Part of a small language model's weights: 7 heads of 32 (1 for keys and values), rotary positions.
Each number is 50 + 10 x the weight over its row's rms, rounded and kept within 0 to 99. Layers, rows and columns count from 0. The size before them is the row's rms in percent of the matrix's.

# layer 5 MLP down (transposed), 448x224, rms 0.108, rows 140-160, columns 112-223
096:68 42 55 52 61 43 64 53 38 61 41 38 56 56 55 56 44 57 52 38 59 55 59 58 56 45 48 43 62 60 68 52 62 31 43 54 38 37 39 40 61 48 40 45 48 30 50 50 56 56 42 47 52 66 45 62 59 63 44 25 29 55 48 34 53 57 41 43 61 37 56 26 44 35 51 50 64 40 59 50 52 40 47 44 55 35 47 39 43 54 53 64 56 38 42 26 60 55 48 58 46 42 52 26 51 43 50 62 52 50 64 52
101:57 74 37 59 57 39 55 56 52 44 41 45 44 63 42 76 40 47 36 53 57 39 49 35 47 40 35 57 56 68 49 50 44 59 59 41 52 48 45 54 37 51 50 57 59 47 48 50 37 48 63 45 50 30 48 35 34 59 57 71 45 60 31 31 49 39 50 49 59 69 53 51 45 55 60 36 59 59 48 61 54 54 39 51 45 66 36 47 59 61 39 43 44 57 56 53 58 53 30 49 43 39 48 52 54 55 46 43 38 42 50 31
105:51 47 54 64 45 51 33 44 62 50 48 53 53 52 25 26 65 54 42 61 54 49 38 50 31 66 49 62 51 64 49 60 42 40 34 33 39 35 59 31 51 39 69 57 52 55 49 49 45 48 46 58 66 58 47 41 42 58 46 50 74 32 46 43 46 56 46 38 34 44 60 57 34 66 40 55 45 44 41 48 49 42 50 37 56 45 54 51 40 42 47 31 54 41 49 43 43 48 44 60 59 58 51 44 60 38 49 49 38 55 46 42
106:54 64 39 78 51 55 47 52 57 52 42 77 55 52 76 64 53 64 40 49 69 64 44 55 56 55 54 45 36 51 53 44 40 53 71 51 40 56 45 52 43 42 62 55 46 63 46 70 58 49 48 43 55 49 49 42 69 50 52 59 49 56 57 42 39 45 39 49 57 47 54 66 47 61 57 41 56 47 55 53 66 39 66 55 44 63 66 45 49 74 48 55 51 55 42 59 61 58 55 49 50 71 64 59 54 50 42 42 41 48 36 46
101:74 52 63 54 69 53 46 38 57 41 47 40 49 44 46 48 78 51 48 35 47 46 51 52 46 36 38 47 55 54 52 57 61 41 70 45 25 64 51 51 62 35 60 48 49 52 38 32 42 44 32 46 53 36 40 63 46 43 55 47 72 42 55 50 50 50 42 45 43 44 57 57 40 55 54 38 67 40 55 63 44 38 59 16 61 58 32 63 49 62 54 47 50 63 54 58 44 50 50 55 51 45 51 39 51 62 74 57 54 47 52 57
105:48 38 43 48 36 29 49 46 56 30 55 51 53 35 37 45 60 31 45 50 40 53 44 47 63 34 49 40 49 49 47 50 60 51 66 47 63 66 51 33 54 42 42 48 29 63 48 52 72 65 48 46 61 56 41 43 55 58 50 44 47 56 54 44 51 51 49 48 63 31 49 40 48 44 65 43 43 58 48 41 46 44 43 46 64 68 48 48 63 50 41 55 59 50 66 62 53 48 44 58 45 60 54 62 49 35 66 52 46 70 52 57
105:46 55 57 54 52 54 35 56 60 41 48 59 62 55 51 49 42 57 56 56 49 59 49 29 58 76 75 42 65 43 48 53 37 51 40 43 57 20 46 35 57 63 45 52 61 43 40 38 55 51 63 37 32 55 48 65 52 44 49 63 65 45 33 40 56 58 61 45 32 36 53 46 39 39 46 28 64 34 37 44 39 58 38 61 51 51 67 36 59 52 43 42 51 49 52 61 59 57 59 49 65 51 59 56 55 39 45 59 44 46 59 40
103:45 36 34 45 50 50 35 53 60 46 45 49 63 60 47 58 32 61 65 42 58 64 38 62 33 55 53 44 61 49 33 46 55 66 47 65 46 65 67 51 34 49 34 43 39 48 38 63 41 33 44 61 24 49 48 41 56 39 53 43 82 47 53 50 54 64 52 50 39 61 65 58 33 57 64 56 64 57 45 59 50 39 42 37 40 44 50 50 64 48 55 53 63 60 43 48 58 49 49 36 41 67 61 58 57 56 53 60 44 36 45 40
103:59 58 56 57 49 39 54 53 45 41 50 59 64 52 47 54 77 47 50 50 53 58 35 60 42 61 55 59 24 55 41 41 46 39 46 71 57 60 50 42 50 73 61 37 65 40 55 47 59 46 33 61 31 53 54 54 57 61 44 71 59 42 43 57 39 59 58 57 48 51 65 41 62 63 60 49 41 38 50 50 40 43 64 45 64 45 35 37 50 55 53 58 41 53 32 44 53 31 63 56 66 48 37 35 52 53 76 70 48 52 45 49
115:44 54 37 43 65 51 50 61 37 56 49 40 51 35 49 61 51 32 63 62 50 32 42 53 66 51 64 41 58 60 34 35 58 52 76 63 55 56 65 31 38 28 57 47 54 35 55 46 43 54 54 44 68 42 63 61 49 51 54 54 43 63 55 32 29 47 56 55 50 49 48 55 44 39 51 42 35 49 52 57 53 56 63 53 45 45 60 41 59 53 67 42 56 52 48 33 49 45 36 42 42 57 44 46 57 60 38 36 49 56 63 31
097:67 40 46 48 44 54 46 53 51 56 70 60 45 61 61 42 50 49 58 59 55 36 59 13 54 55 43 52 61 43 53 49 25 54 57 39 43 70 45 50 39 43 47 63 52 60 45 49 43 57 69 51 35 61 49 67 53 60 41 33 47 46 42 58 50 46 23 67 65 46 42 26 48 58 40 48 59 42 46 63 72 43 58 60 60 53 61 39 42 60 44 61 48 57 34 43 52 36 77 43 62 45 54 42 63 54 58 40 68 59 75 58
115:35 52 42 74 42 40 44 63 47 43 58 54 54 46 44 40 57 53 47 55 42 52 31 60 60 61 56 51 47 45 44 50 58 46 42 64 43 42 53 40 46 55 38 51 48 28 68 39 44 57 44 48 59 40 53 63 36 52 46 54 75 54 56 57 51 64 37 35 33 45 33 30 34 50 53 47 52 47 52 35 30 42 41 73 41 33 36 50 49 53 59 45 42 49 51 55 62 61 52 42 57 63 50 45 34 41 63 53 59 63 57 24
093:61 43 55 52 69 54 52 39 51 45 51 42 59 59 65 31 65 39 39 53 62 62 42 58 39 66 45 52 53 60 50 50 46 38 43 45 47 55 54 39 37 58 30 46 57 61 52 42 46 50 37 38 47 32 54 45 48 21 38 71 64 53 48 63 64 41 59 45 52 35 50 45 42 40 58 55 48 61 48 58 61 35 31 61 57 38 36 42 60 40 44 40 50 54 59 70 53 46 53 66 56 55 44 43 51 58 38 60 48 55 53 57
087:54 59 42 54 37 46 49 40 57 40 47 50 53 68 54 55 70 44 29 53 51 45 69 52 59 39 52 51 48 45 43 42 51 48 60 43 47 56 47 39 49 39 41 32 52 54 61 42 52 54 57 44 36 41 36 38 64 54 40 43 83 49 44 69 40 44 46 66 57 49 60 44 36 47 46 33 52 43 49 53 52 62 56 57 22 46 38 48 52 86 51 68 58 39 54 61 54 50 42 45 57 41 53 59 45 56 52 51 43 58 68 70
082:52 52 58 37 33 45 49 46 48 52 40 58 48 65 48 43 48 46 67 58 28 28 52 53 57 43 47 47 52 37 45 57 29 39 67 56 54 46 59 60 56 39 47 51 52 72 51 47 56 44 49 45 56 55 58 51 59 52 48 43 54 45 59 66 62 47 69 41 55 53 49 58 39 43 42 38 63 53 22 53 52 60 33 42 53 42 39 55 57 60 58 57 68 49 71 44 59 51 38 63 43 53 60 56 50 59 36 67 48 53 38 43
101:42 41 45 52 54 33 58 44 47 44 48 44 54 41 46 56 49 47 62 42 37 63 45 57 55 41 46 40 58 62 32 53 38 42 52 44 40 50 35 44 66 43 48 53 49 62 54 32 58 44 36 41 40 46 48 43 53 73 52 32 48 64 49 48 44 45 39 41 63 55 55 41 50 47 62 54 56 43 70 52 38 59 36 54 46 38 57 49 53 60 58 56 38 51 56 55 44 65 40 40 42 41 66 63 74 32 39 51 64 38 44 64
093:51 50 41 50 44 43 36 50 41 59 62 42 67 54 51 58 55 42 54 47 57 48 69 64 44 56 40 48 69 52 68 49 62 56 50 36 58 67 60 26 43 43 51 57 39 60 46 48 54 63 42 52 55 50 53 45 56 45 39 67 47 45 47 48 57 64 58 46 51 53 49 50 55 59 46 42 44 56 41 71 46 61 29 78 57 53 47 34 56 47 62 55 44 46 51 68 46 71 46 50 49 44 56 44 49 42 50 66 59 34 67 51
104:46 39 64 54 45 51 45 48 38 69 53 48 42 29 36 54 50 60 60 47 44 70 45 56 38 57 38 66 45 57 53 34 32 47 42 62 51 57 50 61 43 52 63 36 65 46 53 50 48 53 48 52 37 58 53 66 54 63 53 41 62 43 42 63 50 56 34 38 53 57 71 33 61 56 45 48 41 56 51 46 55 48 40 66 63 54 48 39 48 34 37 48 47 49 67 56 57 31 54 63 66 44 39 53 54 57 55 71 66 51 68 50
100:60 57 32 45 51 55 71 33 66 44 44 40 45 46 50 45 58 45 35 42 53 58 45 65 45 27 50 61 40 36 43 40 45 65 54 68 46 45 41 42 62 40 57 57 53 47 58 49 49 50 62 54 38 58 36 49 44 51 42 65 65 49 46 42 46 54 60 57 59 56 54 46 31 41 46 23 53 44 46 51 56 55 27 67 44 27 46 37 44 61 58 52 48 63 49 61 53 39 67 44 55 50 62 53 65 59 45 52 37 48 66 48
105:67 53 62 63 40 57 38 40 53 47 52 46 50 64 70 69 59 36 58 36 30 46 34 39 43 47 33 36 69 58 58 51 52 42 50 46 62 50 39 54 53 41 34 42 38 46 39 43 58 47 41 51 48 49 51 38 37 54 45 52 67 39 41 63 54 55 50 42 48 45 42 50 43 37 48 59 45 43 55 58 56 37 45 45 47 47 62 55 56 48 62 41 47 58 50 45 52 25 37 51 52 29 62 55 57 45 44 74 35 47 27 59
105:44 52 55 49 66 48 47 57 63 44 44 62 53 49 20 48 50 50 51 45 66 63 47 60 54 58 69 37 44 36 49 37 41 44 41 35 59 56 56 38 35 49 50 64 45 44 55 51 39 57 46 33 56 41 67 59 68 50 60 52 47 65 61 47 56 60 51 37 44 48 57 27 56 48 51 60 49 71 72 56 53 45 41 32 43 48 63 54 58 60 68 39 59 26 60 42 62 68 50 51 70 61 59 57 39 62 50 45 50 51 44 53
# layer 5 MLP gate, 448x224, rms 0.112, rows 141-161, columns 112-223
112:54 39 40 54 47 69 45 45 55 44 38 53 71 35 39 45 48 56 66 53 54 46 60 37 53 44 50 28 56 41 41 28 53 31 53 36 31 59 41 46 46 36 67 65 66 52 56 54 37 62 52 43 52 50 50 41 65 48 63 56 52 37 48 40 48 47 60 45 63 29 51 65 26 37 64 34 48 49 58 40 58 68 59 45 46 45 64 38 59 48 36 62 56 66 47 60 57 59 44 64 52 43 49 62 60 46 40 44 40 61 64 35
103:50 48 56 52 51 66 57 58 57 62 47 52 65 41 37 40 63 52 55 57 43 46 46 51 38 56 48 57 58 55 43 40 57 63 54 55 54 56 76 62 24 71 31 48 51 43 70 63 58 41 45 57 39 60 36 56 41 42 43 40 71 51 50 41 67 53 45 39 52 49 37 82 45 77 53 59 54 47 58 44 58 41 47 62 51 40 39 43 45 41 52 56 33 58 38 58 40 56 56 47 46 65 61 54 55 48 58 62 59 46 55 45
106:36 54 47 33 64 37 41 48 39 39 64 46 42 39 46 47 52 36 46 47 53 35 37 36 38 46 40 56 60 58 56 55 35 40 57 42 44 57 58 40 54 66 48 45 66 49 62 54 36 46 54 44 31 57 43 40 46 57 60 52 58 43 56 53 46 52 33 30 44 37 64 32 52 52 53 49 53 64 32 54 48 36 38 40 41 42 59 43 60 32 47 65 37 50 36 40 40 55 37 58 45 43 45 52 54 63 42 44 53 58 59 60
104:50 60 62 48 67 49 55 35 63 59 59 38 51 56 47 59 58 37 52 58 56 61 55 38 58 39 32 58 37 35 52 46 57 35 46 50 56 49 65 51 48 47 60 41 54 33 51 37 44 53 62 39 48 46 48 62 54 34 69 47 43 55 29 46 41 58 56 54 50 40 38 29 41 49 54 48 52 58 52 64 61 50 66 52 54 37 41 47 63 51 45 23 54 36 44 57 39 34 42 56 42 58 40 61 36 45 60 35 35 37 55 49
105:57 48 48 37 63 42 61 64 39 63 45 50 61 48 45 47 39 42 71 49 50 47 37 47 55 48 55 44 41 39 48 57 53 55 51 47 47 41 72 52 50 72 50 50 63 30 53 45 43 59 45 62 50 55 49 59 49 49 61 25 43 54 51 44 58 52 49 48 46 29 69 48 47 56 42 48 63 62 53 51 71 39 33 47 35 43 46 50 35 59 57 47 47 41 52 34 28 37 41 45 39 44 30 52 42 29 44 51 66 50 37 53
111:60 51 73 55 55 35 53 49 57 44 68 49 53 50 53 47 65 54 49 48 45 34 52 58 67 30 46 43 45 47 55 34 55 30 40 50 58 63 68 38 67 52 33 58 40 52 45 56 51 43 46 43 36 39 56 43 47 63 49 51 36 38 46 43 66 35 57 60 64 41 60 47 42 46 61 45 46 46 49 45 43 46 55 42 49 46 51 23 45 63 59 57 51 44 73 60 42 37 54 57 69 44 60 55 51 56 46 52 45 55 45 70
118:36 56 43 50 57 41 50 52 57 29 54 57 30 56 37 52 73 35 43 48 51 44 60 44 68 58 60 37 44 30 63 54 45 47 54 44 57 46 40 36 56 61 57 42 46 59 43 49 48 51 55 42 64 60 38 60 65 45 57 63 51 59 48 43 50 38 68 58 49 60 27 48 60 42 67 56 48 51 59 51 53 48 60 71 45 74 59 50 62 51 42 46 37 42 66 37 78 42 48 64 60 60 38 31 38 48 36 49 49 51 50 47
097:33 39 46 54 39 62 62 46 50 73 41 53 48 34 53 67 57 54 62 58 49 62 44 52 43 56 50 63 45 55 63 54 53 71 51 57 30 61 51 43 36 67 60 58 45 68 46 64 56 49 49 51 39 54 57 33 47 53 27 37 54 64 57 67 43 25 47 41 43 30 60 45 55 42 54 37 52 36 38 65 56 37 35 51 75 43 66 61 53 46 42 49 45 61 58 38 58 35 50 39 31 51 46 34 47 37 73 55 54 59 33 57
123:51 39 51 32 64 43 68 88 39 51 51 43 63 44 56 48 45 49 54 54 50 31 40 58 55 60 55 48 58 52 47 33 45 56 57 49 60 58 55 35 50 43 56 55 39 38 55 57 45 64 48 26 54 35 56 57 41 51 38 64 45 63 52 37 27 63 51 51 51 53 60 52 43 40 38 44 46 53 53 56 45 52 72 57 42 56 69 36 62 56 58 55 48 56 54 38 43 45 67 51 49 48 52 45 43 43 44 37 46 66 57 49
097:34 57 67 33 61 34 42 42 34 61 54 32 45 41 45 47 64 65 37 51 59 67 39 54 42 52 50 51 53 44 37 53 53 38 54 54 55 44 43 45 51 40 56 67 61 63 71 40 49 48 43 45 38 56 56 48 40 61 44 57 40 60 50 37 45 48 64 35 56 46 53 42 30 47 65 56 77 39 50 45 40 53 57 36 63 43 38 51 49 58 53 48 44 49 50 53 40 72 46 54 71 50 67 33 61 47 50 48 53 24 45 38
122:44 59 46 30 60 43 61 39 41 57 56 56 44 57 39 36 33 42 60 50 56 48 79 41 55 40 38 69 54 48 69 60 44 44 56 38 50 49 58 28 45 59 64 54 54 52 48 54 46 56 49 47 53 55 56 45 62 52 70 44 40 41 48 47 42 47 51 49 44 51 48 47 61 64 48 58 34 50 44 41 71 63 51 64 54 47 65 52 41 48 61 65 28 56 49 41 55 48 71 49 59 45 52 48 50 49 38 42 60 57 58 43
084:49 58 53 61 52 68 36 54 45 44 41 72 26 46 51 48 45 47 37 41 45 21 39 66 57 61 58 42 48 31 72 50 45 61 47 51 58 36 51 51 53 37 54 37 65 53 53 41 67 44 35 48 62 41 33 54 53 57 50 47 44 63 54 62 46 47 58 43 67 68 29 48 45 53 44 55 56 52 70 58 56 46 41 52 68 47 40 56 38 55 42 45 38 67 39 42 50 22 52 55 55 49 48 60 62 47 53 52 41 40 54 57
113:58 46 51 62 47 53 53 50 31 70 46 50 44 36 32 61 50 55 54 42 37 69 36 33 59 45 56 70 35 42 37 50 41 55 41 61 55 49 45 59 57 46 56 55 32 57 48 25 71 51 52 40 41 37 51 56 58 43 65 24 31 60 42 45 52 51 51 53 44 62 33 38 49 57 46 41 55 51 58 47 51 56 39 68 50 57 54 48 50 49 70 34 44 45 54 60 41 62 47 50 47 69 48 47 44 42 45 45 70 43 41 46
079:46 64 42 51 48 40 66 62 52 47 47 39 38 62 50 58 47 62 40 42 68 39 54 56 49 45 51 51 75 49 41 44 45 38 45 38 41 29 52 37 48 32 57 35 55 54 50 66 44 50 61 56 51 52 53 19 58 67 37 48 53 43 55 51 43 59 46 48 55 42 44 48 53 46 44 37 53 44 37 56 38 49 62 54 66 43 58 42 64 32 41 46 44 64 27 45 47 33 58 54 53 38 35 62 45 51 42 67 46 48 47 59
092:46 54 45 69 33 37 42 41 35 41 36 58 50 48 53 55 41 57 50 45 43 68 41 43 49 55 61 20 37 37 64 57 43 62 59 42 53 43 35 54 66 48 40 48 42 52 57 56 50 46 44 40 38 57 61 43 45 49 43 63 60 65 60 47 60 44 43 41 40 61 36 60 53 50 47 62 61 61 74 44 37 51 51 32 48 54 54 34 48 66 41 60 53 25 68 53 58 47 36 62 48 35 63 48 41 50 44 41 57 54 48 46
094:60 45 45 47 69 46 49 24 43 40 46 42 32 68 58 52 45 37 61 49 61 41 37 62 46 55 55 42 39 61 41 62 60 63 60 56 43 49 60 46 51 65 50 50 50 39 54 44 42 63 49 58 49 43 33 33 33 46 48 56 65 60 55 54 49 62 33 48 62 64 56 56 53 59 61 62 50 45 49 41 48 42 52 63 46 40 34 38 37 36 45 48 32 66 48 64 58 58 41 45 38 58 59 26 53 52 49 48 77 39 46 59
099:47 44 40 44 52 58 55 59 55 70 57 55 48 43 58 56 40 51 49 52 45 44 61 42 39 40 46 47 39 43 42 61 43 59 49 24 49 61 49 45 42 40 68 59 64 51 41 47 60 39 57 59 50 38 66 49 35 49 59 43 44 32 41 42 47 43 57 59 52 39 43 36 52 48 32 64 45 35 53 56 40 62 51 52 39 44 50 35 53 39 38 60 48 54 63 39 47 37 45 49 53 41 53 29 55 55 54 39 53 63 53 48
105:52 55 71 37 44 70 31 48 68 53 50 65 58 46 62 40 32 52 48 64 58 54 34 43 71 56 30 61 24 48 47 47 44 49 38 47 44 53 64 57 56 57 39 45 58 77 61 54 45 65 60 50 65 50 38 58 54 48 46 43 52 49 41 62 50 52 62 51 23 58 55 54 51 62 59 63 50 48 58 53 44 48 60 50 53 39 60 38 65 58 57 59 45 45 38 50 42 54 51 58 47 66 46 63 42 57 58 50 49 52 71 53
102:52 65 47 37 46 45 27 46 36 42 44 60 62 57 37 40 57 38 44 51 61 64 63 57 56 47 82 48 49 49 37 48 36 59 51 52 47 43 47 43 48 53 50 40 51 42 38 46 45 57 60 54 60 53 44 56 58 44 48 37 28 42 46 44 32 39 53 70 32 50 39 44 46 48 62 37 40 65 45 42 55 39 41 33 36 51 56 43 51 51 36 50 30 34 66 46 38 61 40 34 54 53 59 39 36 50 77 34 59 41 56 40
113:51 60 61 30 44 47 53 69 57 54 61 54 44 27 59 42 53 61 54 47 42 49 47 53 37 71 50 58 43 54 61 42 46 46 53 25 54 57 36 52 48 55 53 42 44 57 29 49 45 50 48 48 50 51 49 52 69 34 57 49 54 40 44 49 31 48 48 42 54 37 69 66 50 63 48 40 61 59 39 47 49 38 37 43 57 51 55 47 41 54 35 43 46 69 46 63 61 37 43 56 58 60 51 41 57 46 63 61 65 49 52 41
086:50 61 51 45 67 64 49 64 52 45 42 54 55 57 32 70 49 53 51 49 51 44 50 57 42 42 52 62 39 50 41 38 57 54 45 59 38 45 56 29 56 60 57 47 53 41 49 36 40 41 58 69 60 46 52 60 52 50 59 43 52 57 28 51 40 30 50 61 47 36 45 60 57 37 50 44 30 40 36 36 59 45 37 45 64 28 51 25 47 60 56 41 42 41 35 37 33 67 60 49 53 50 44 55 51 54 51 46 47 62 47 67
# layer 5 MLP up, 448x224, rms 0.112, rows 141-161, columns 112-223
105:44 55 44 32 64 38 45 46 46 44 36 68 60 56 42 51 54 62 55 54 43 54 52 51 59 49 47 63 50 63 41 44 65 29 59 51 46 41 51 58 58 59 51 41 53 45 51 54 41 39 60 48 52 54 50 66 51 50 67 65 40 51 67 46 32 52 52 56 61 31 57 43 45 48 60 44 58 60 53 37 39 57 54 41 62 38 48 45 46 49 52 41 46 56 52 58 53 49 41 44 47 39 59 47 54 45 64 43 57 73 54 44
103:58 54 68 58 33 57 44 43 56 53 43 36 36 62 55 60 52 57 46 52 65 57 52 32 52 44 57 56 49 69 49 59 53 62 41 48 51 46 58 50 47 42 58 42 36 55 48 39 48 43 41 56 59 56 67 66 49 41 76 56 47 40 35 58 56 34 47 37 54 49 47 42 28 52 58 40 56 48 53 72 35 57 42 43 48 57 50 56 52 42 49 63 40 50 43 33 62 62 53 33 58 36 50 47 49 77 37 67 62 51 43 67
102:58 69 43 66 46 59 44 64 70 56 37 51 68 55 65 36 60 33 53 57 62 54 60 43 54 49 75 56 64 46 59 50 54 61 42 82 48 62 66 54 32 61 65 43 52 42 67 56 59 54 27 30 47 51 50 44 58 61 51 52 55 53 53 40 37 42 64 53 54 57 42 50 54 46 52 41 37 50 74 35 58 55 66 65 52 50 61 46 43 63 46 51 49 53 49 62 62 55 57 59 60 55 45 39 48 44 44 53 44 58 45 62
103:57 50 50 50 45 45 45 55 45 38 50 58 46 35 43 50 37 63 43 63 45 60 41 48 58 61 50 38 41 40 41 65 58 68 51 50 56 36 72 61 40 40 57 43 52 39 40 44 44 53 22 43 52 48 56 52 54 54 56 60 31 61 57 59 48 41 43 47 34 41 63 52 43 40 62 48 55 46 44 29 48 48 62 57 58 47 48 54 47 62 55 47 74 39 39 65 46 62 41 27 52 70 35 45 52 49 33 38 56 38 41 55
106:53 28 42 51 53 49 62 49 36 40 56 30 47 33 54 51 40 26 52 27 64 43 57 45 34 44 46 50 48 60 44 37 55 55 44 53 44 49 50 36 57 52 42 45 36 53 32 32 42 61 61 42 42 40 32 42 64 47 50 51 44 64 56 42 36 40 63 48 60 35 39 46 53 54 67 59 61 47 42 54 57 39 46 47 43 59 46 50 72 42 52 43 51 49 62 62 44 38 50 51 42 59 56 54 49 47 53 60 34 45 58 52
105:53 46 37 58 40 38 49 60 68 48 52 28 44 45 54 54 64 70 41 55 55 47 61 68 70 35 53 59 51 67 55 32 37 42 44 56 41 47 57 47 63 49 59 39 65 59 39 57 60 41 51 53 50 41 65 51 45 55 50 67 65 40 46 40 60 54 56 52 55 59 51 56 54 58 54 46 50 60 62 56 74 57 64 44 61 62 44 46 58 43 54 48 43 64 50 54 41 48 61 63 62 55 64 40 49 49 59 41 47 43 69 44
111:61 61 56 51 46 49 40 37 47 36 38 52 48 80 51 65 35 62 60 50 62 48 40 38 37 74 44 47 44 48 53 47 37 55 41 62 44 63 61 66 61 55 47 49 73 58 57 58 35 38 49 42 67 56 58 44 41 29 58 39 57 57 42 33 56 53 56 58 37 60 44 56 41 47 44 56 50 44 36 42 45 46 43 38 59 49 32 51 48 54 47 62 62 73 56 50 43 39 57 51 57 63 64 59 59 52 41 56 44 44 56 39
105:55 38 38 44 48 46 58 50 50 49 35 61 50 36 31 68 42 59 40 53 48 56 17 36 54 54 35 64 35 46 47 41 66 54 38 54 49 53 41 58 29 62 45 50 54 51 36 55 62 49 43 66 35 56 47 49 49 50 54 64 41 60 50 61 41 49 40 50 65 72 55 62 72 58 52 54 53 39 39 71 36 64 44 38 48 36 39 48 55 57 43 41 36 45 59 44 47 23 45 55 58 61 31 46 48 46 72 55 55 51 26 60
094:48 56 55 55 36 54 45 65 68 52 47 59 40 58 37 48 51 51 25 45 59 51 62 44 34 51 42 45 42 39 57 53 50 35 33 38 63 62 43 54 50 63 44 54 44 61 64 60 53 57 57 61 52 45 52 48 67 39 26 49 81 39 39 61 69 52 51 56 57 57 53 49 42 60 46 42 60 46 59 47 61 38 57 58 57 74 38 53 58 63 40 53 44 44 53 59 47 47 45 51 62 46 61 63 40 29 50 47 49 37 49 47
095:48 32 28 64 53 48 54 47 58 49 45 58 57 42 49 48 51 51 48 42 46 42 46 39 47 42 33 53 56 65 55 42 31 56 62 43 59 62 53 57 41 47 57 47 50 66 47 52 50 41 60 33 48 47 54 65 59 27 61 55 45 35 43 29 52 32 60 36 53 44 55 46 60 61 49 40 50 51 50 54 47 54 41 60 38 61 33 51 58 58 52 36 50 41 60 62 59 41 50 45 40 54 55 47 39 42 56 52 57 75 53 53
115:46 54 54 61 49 47 48 51 51 37 55 56 43 45 48 56 53 50 30 50 57 26 38 70 61 68 54 57 72 43 50 61 47 52 62 55 48 45 45 40 47 39 39 42 51 62 55 64 60 44 64 50 40 35 19 41 44 60 66 35 57 53 50 46 59 52 55 53 38 47 59 53 58 65 60 37 50 55 53 55 54 46 59 59 43 22 31 42 42 54 52 60 36 38 59 52 57 31 52 41 46 34 33 38 49 56 55 41 64 41 50 53
091:39 54 41 45 45 41 26 52 42 46 59 52 26 58 56 51 64 75 58 63 40 62 52 55 55 47 52 40 54 43 53 60 28 58 53 36 30 59 45 41 16 49 53 58 49 57 41 35 61 47 38 54 48 61 54 45 59 43 50 52 48 55 48 54 33 52 52 69 43 59 44 59 47 51 55 56 36 37 43 53 57 51 53 39 41 40 66 59 32 49 38 39 60 41 57 55 48 56 39 31 53 36 50 48 58 46 51 45 55 41 43 28
107:46 58 48 62 65 59 52 66 49 44 43 64 57 53 55 43 46 39 50 28 45 55 55 31 69 55 59 50 64 63 58 47 68 48 37 56 56 48 45 30 52 45 53 54 42 69 50 26 63 57 56 50 50 25 55 59 44 29 62 41 39 56 48 72 55 31 42 47 44 48 53 31 47 43 45 49 59 56 45 45 73 29 42 66 52 62 58 44 48 47 61 46 43 44 60 54 34 59 57 55 42 56 59 34 43 40 43 46 55 45 25 45
084:58 40 44 52 64 51 52 53 51 63 49 52 12 48 66 54 50 58 52 71 18 50 39 39 72 27 60 55 38 37 51 52 41 55 43 32 59 42 49 53 56 69 60 45 66 53 47 31 51 62 62 42 49 77 35 49 43 45 46 52 41 49 47 41 50 45 65 55 51 52 44 56 35 54 62 52 68 74 57 53 49 40 43 51 58 37 49 63 54 39 48 56 43 43 42 41 42 46 39 52 52 63 51 60 48 58 60 61 56 55 59 57
091:30 46 57 52 46 36 44 58 52 41 51 58 58 55 41 54 38 61 33 71 45 55 41 49 47 35 57 40 22 58 49 60 47 69 44 64 45 36 47 51 52 42 36 60 43 52 65 52 43 44 49 54 31 62 55 50 56 41 54 68 55 50 43 55 49 43 68 55 50 58 50 56 54 51 51 46 49 45 63 57 44 46 70 34 45 40 54 34 46 71 61 70 38 42 55 40 66 54 64 56 56 42 63 52 46 57 58 39 61 45 49 33
090:47 43 64 30 57 55 66 39 55 58 49 54 64 60 56 49 69 61 58 55 71 63 32 49 59 61 49 55 56 61 54 60 51 43 42 51 57 65 70 43 43 52 70 60 44 57 48 55 44 43 48 50 49 38 50 57 40 52 39 43 40 41 43 56 68 39 46 44 58 56 46 54 57 49 54 47 44 41 71 50 65 53 37 45 53 59 50 46 64 61 42 59 52 33 68 53 54 41 34 60 37 49 57 39 64 37 57 65 53 36 53 43
104:48 66 50 54 47 62 47 39 46 43 41 52 42 53 61 54 49 39 58 51 48 43 52 52 66 44 54 57 55 69 36 44 53 55 55 57 50 41 65 49 45 76 42 27 65 73 55 55 70 69 50 51 53 58 43 34 41 45 76 45 47 60 34 58 49 63 51 59 59 43 53 49 55 42 58 45 33 48 45 44 76 65 43 37 73 44 46 42 63 34 59 52 42 50 67 44 37 51 52 61 47 42 44 60 73 45 46 50 49 57 54 25
092:57 66 45 51 54 75 64 52 49 54 63 45 49 57 54 44 49 63 51 49 60 44 56 52 49 49 46 77 59 45 57 51 35 51 34 67 43 64 42 53 62 60 42 62 52 52 50 43 43 51 40 45 52 58 54 55 46 53 31 55 55 35 35 50 52 48 56 60 54 34 35 45 61 38 52 48 48 65 64 48 39 40 60 53 51 43 41 57 39 44 46 48 52 50 63 75 52 61 58 34 52 63 46 66 33 50 61 54 44 34 44 70
101:51 35 49 53 69 70 62 52 44 31 47 42 58 52 54 51 47 47 53 55 30 55 46 55 34 53 38 38 59 52 50 43 59 48 45 54 53 67 62 64 44 48 58 33 50 67 41 39 50 56 48 31 59 38 56 41 38 50 57 51 55 49 39 69 62 71 48 37 58 37 43 64 51 52 49 42 41 18 43 62 54 51 48 69 55 66 36 52 69 50 53 56 63 51 37 37 54 38 52 61 56 46 39 61 48 59 34 45 39 49 62 60
110:47 52 40 37 43 36 40 41 61 54 62 47 62 32 44 55 64 48 56 51 46 52 41 59 50 56 60 36 39 43 44 26 52 69 58 42 49 40 39 37 61 61 52 61 41 49 69 44 40 54 49 56 48 58 31 37 34 48 46 54 42 56 49 36 54 41 53 33 52 54 57 45 62 41 49 73 50 38 44 44 48 32 57 36 29 59 65 49 68 43 60 56 58 59 43 63 49 46 45 35 36 66 46 55 42 51 47 27 50 51 44 60
082:66 35 46 42 46 52 49 62 31 63 48 52 41 39 54 53 58 33 59 58 48 59 45 50 47 57 32 47 41 44 37 74 59 46 46 65 37 55 44 66 56 38 55 44 44 64 56 64 58 45 47 33 42 43 50 54 49 50 73 57 52 28 50 45 44 56 47 44 40 51 36 42 49 48 41 53 48 35 63 63 55 57 56 47 58 44 45 49 44 48 47 53 49 57 55 50 64 57 61 50 63 51 44 58 36 68 45 46 54 35 46 51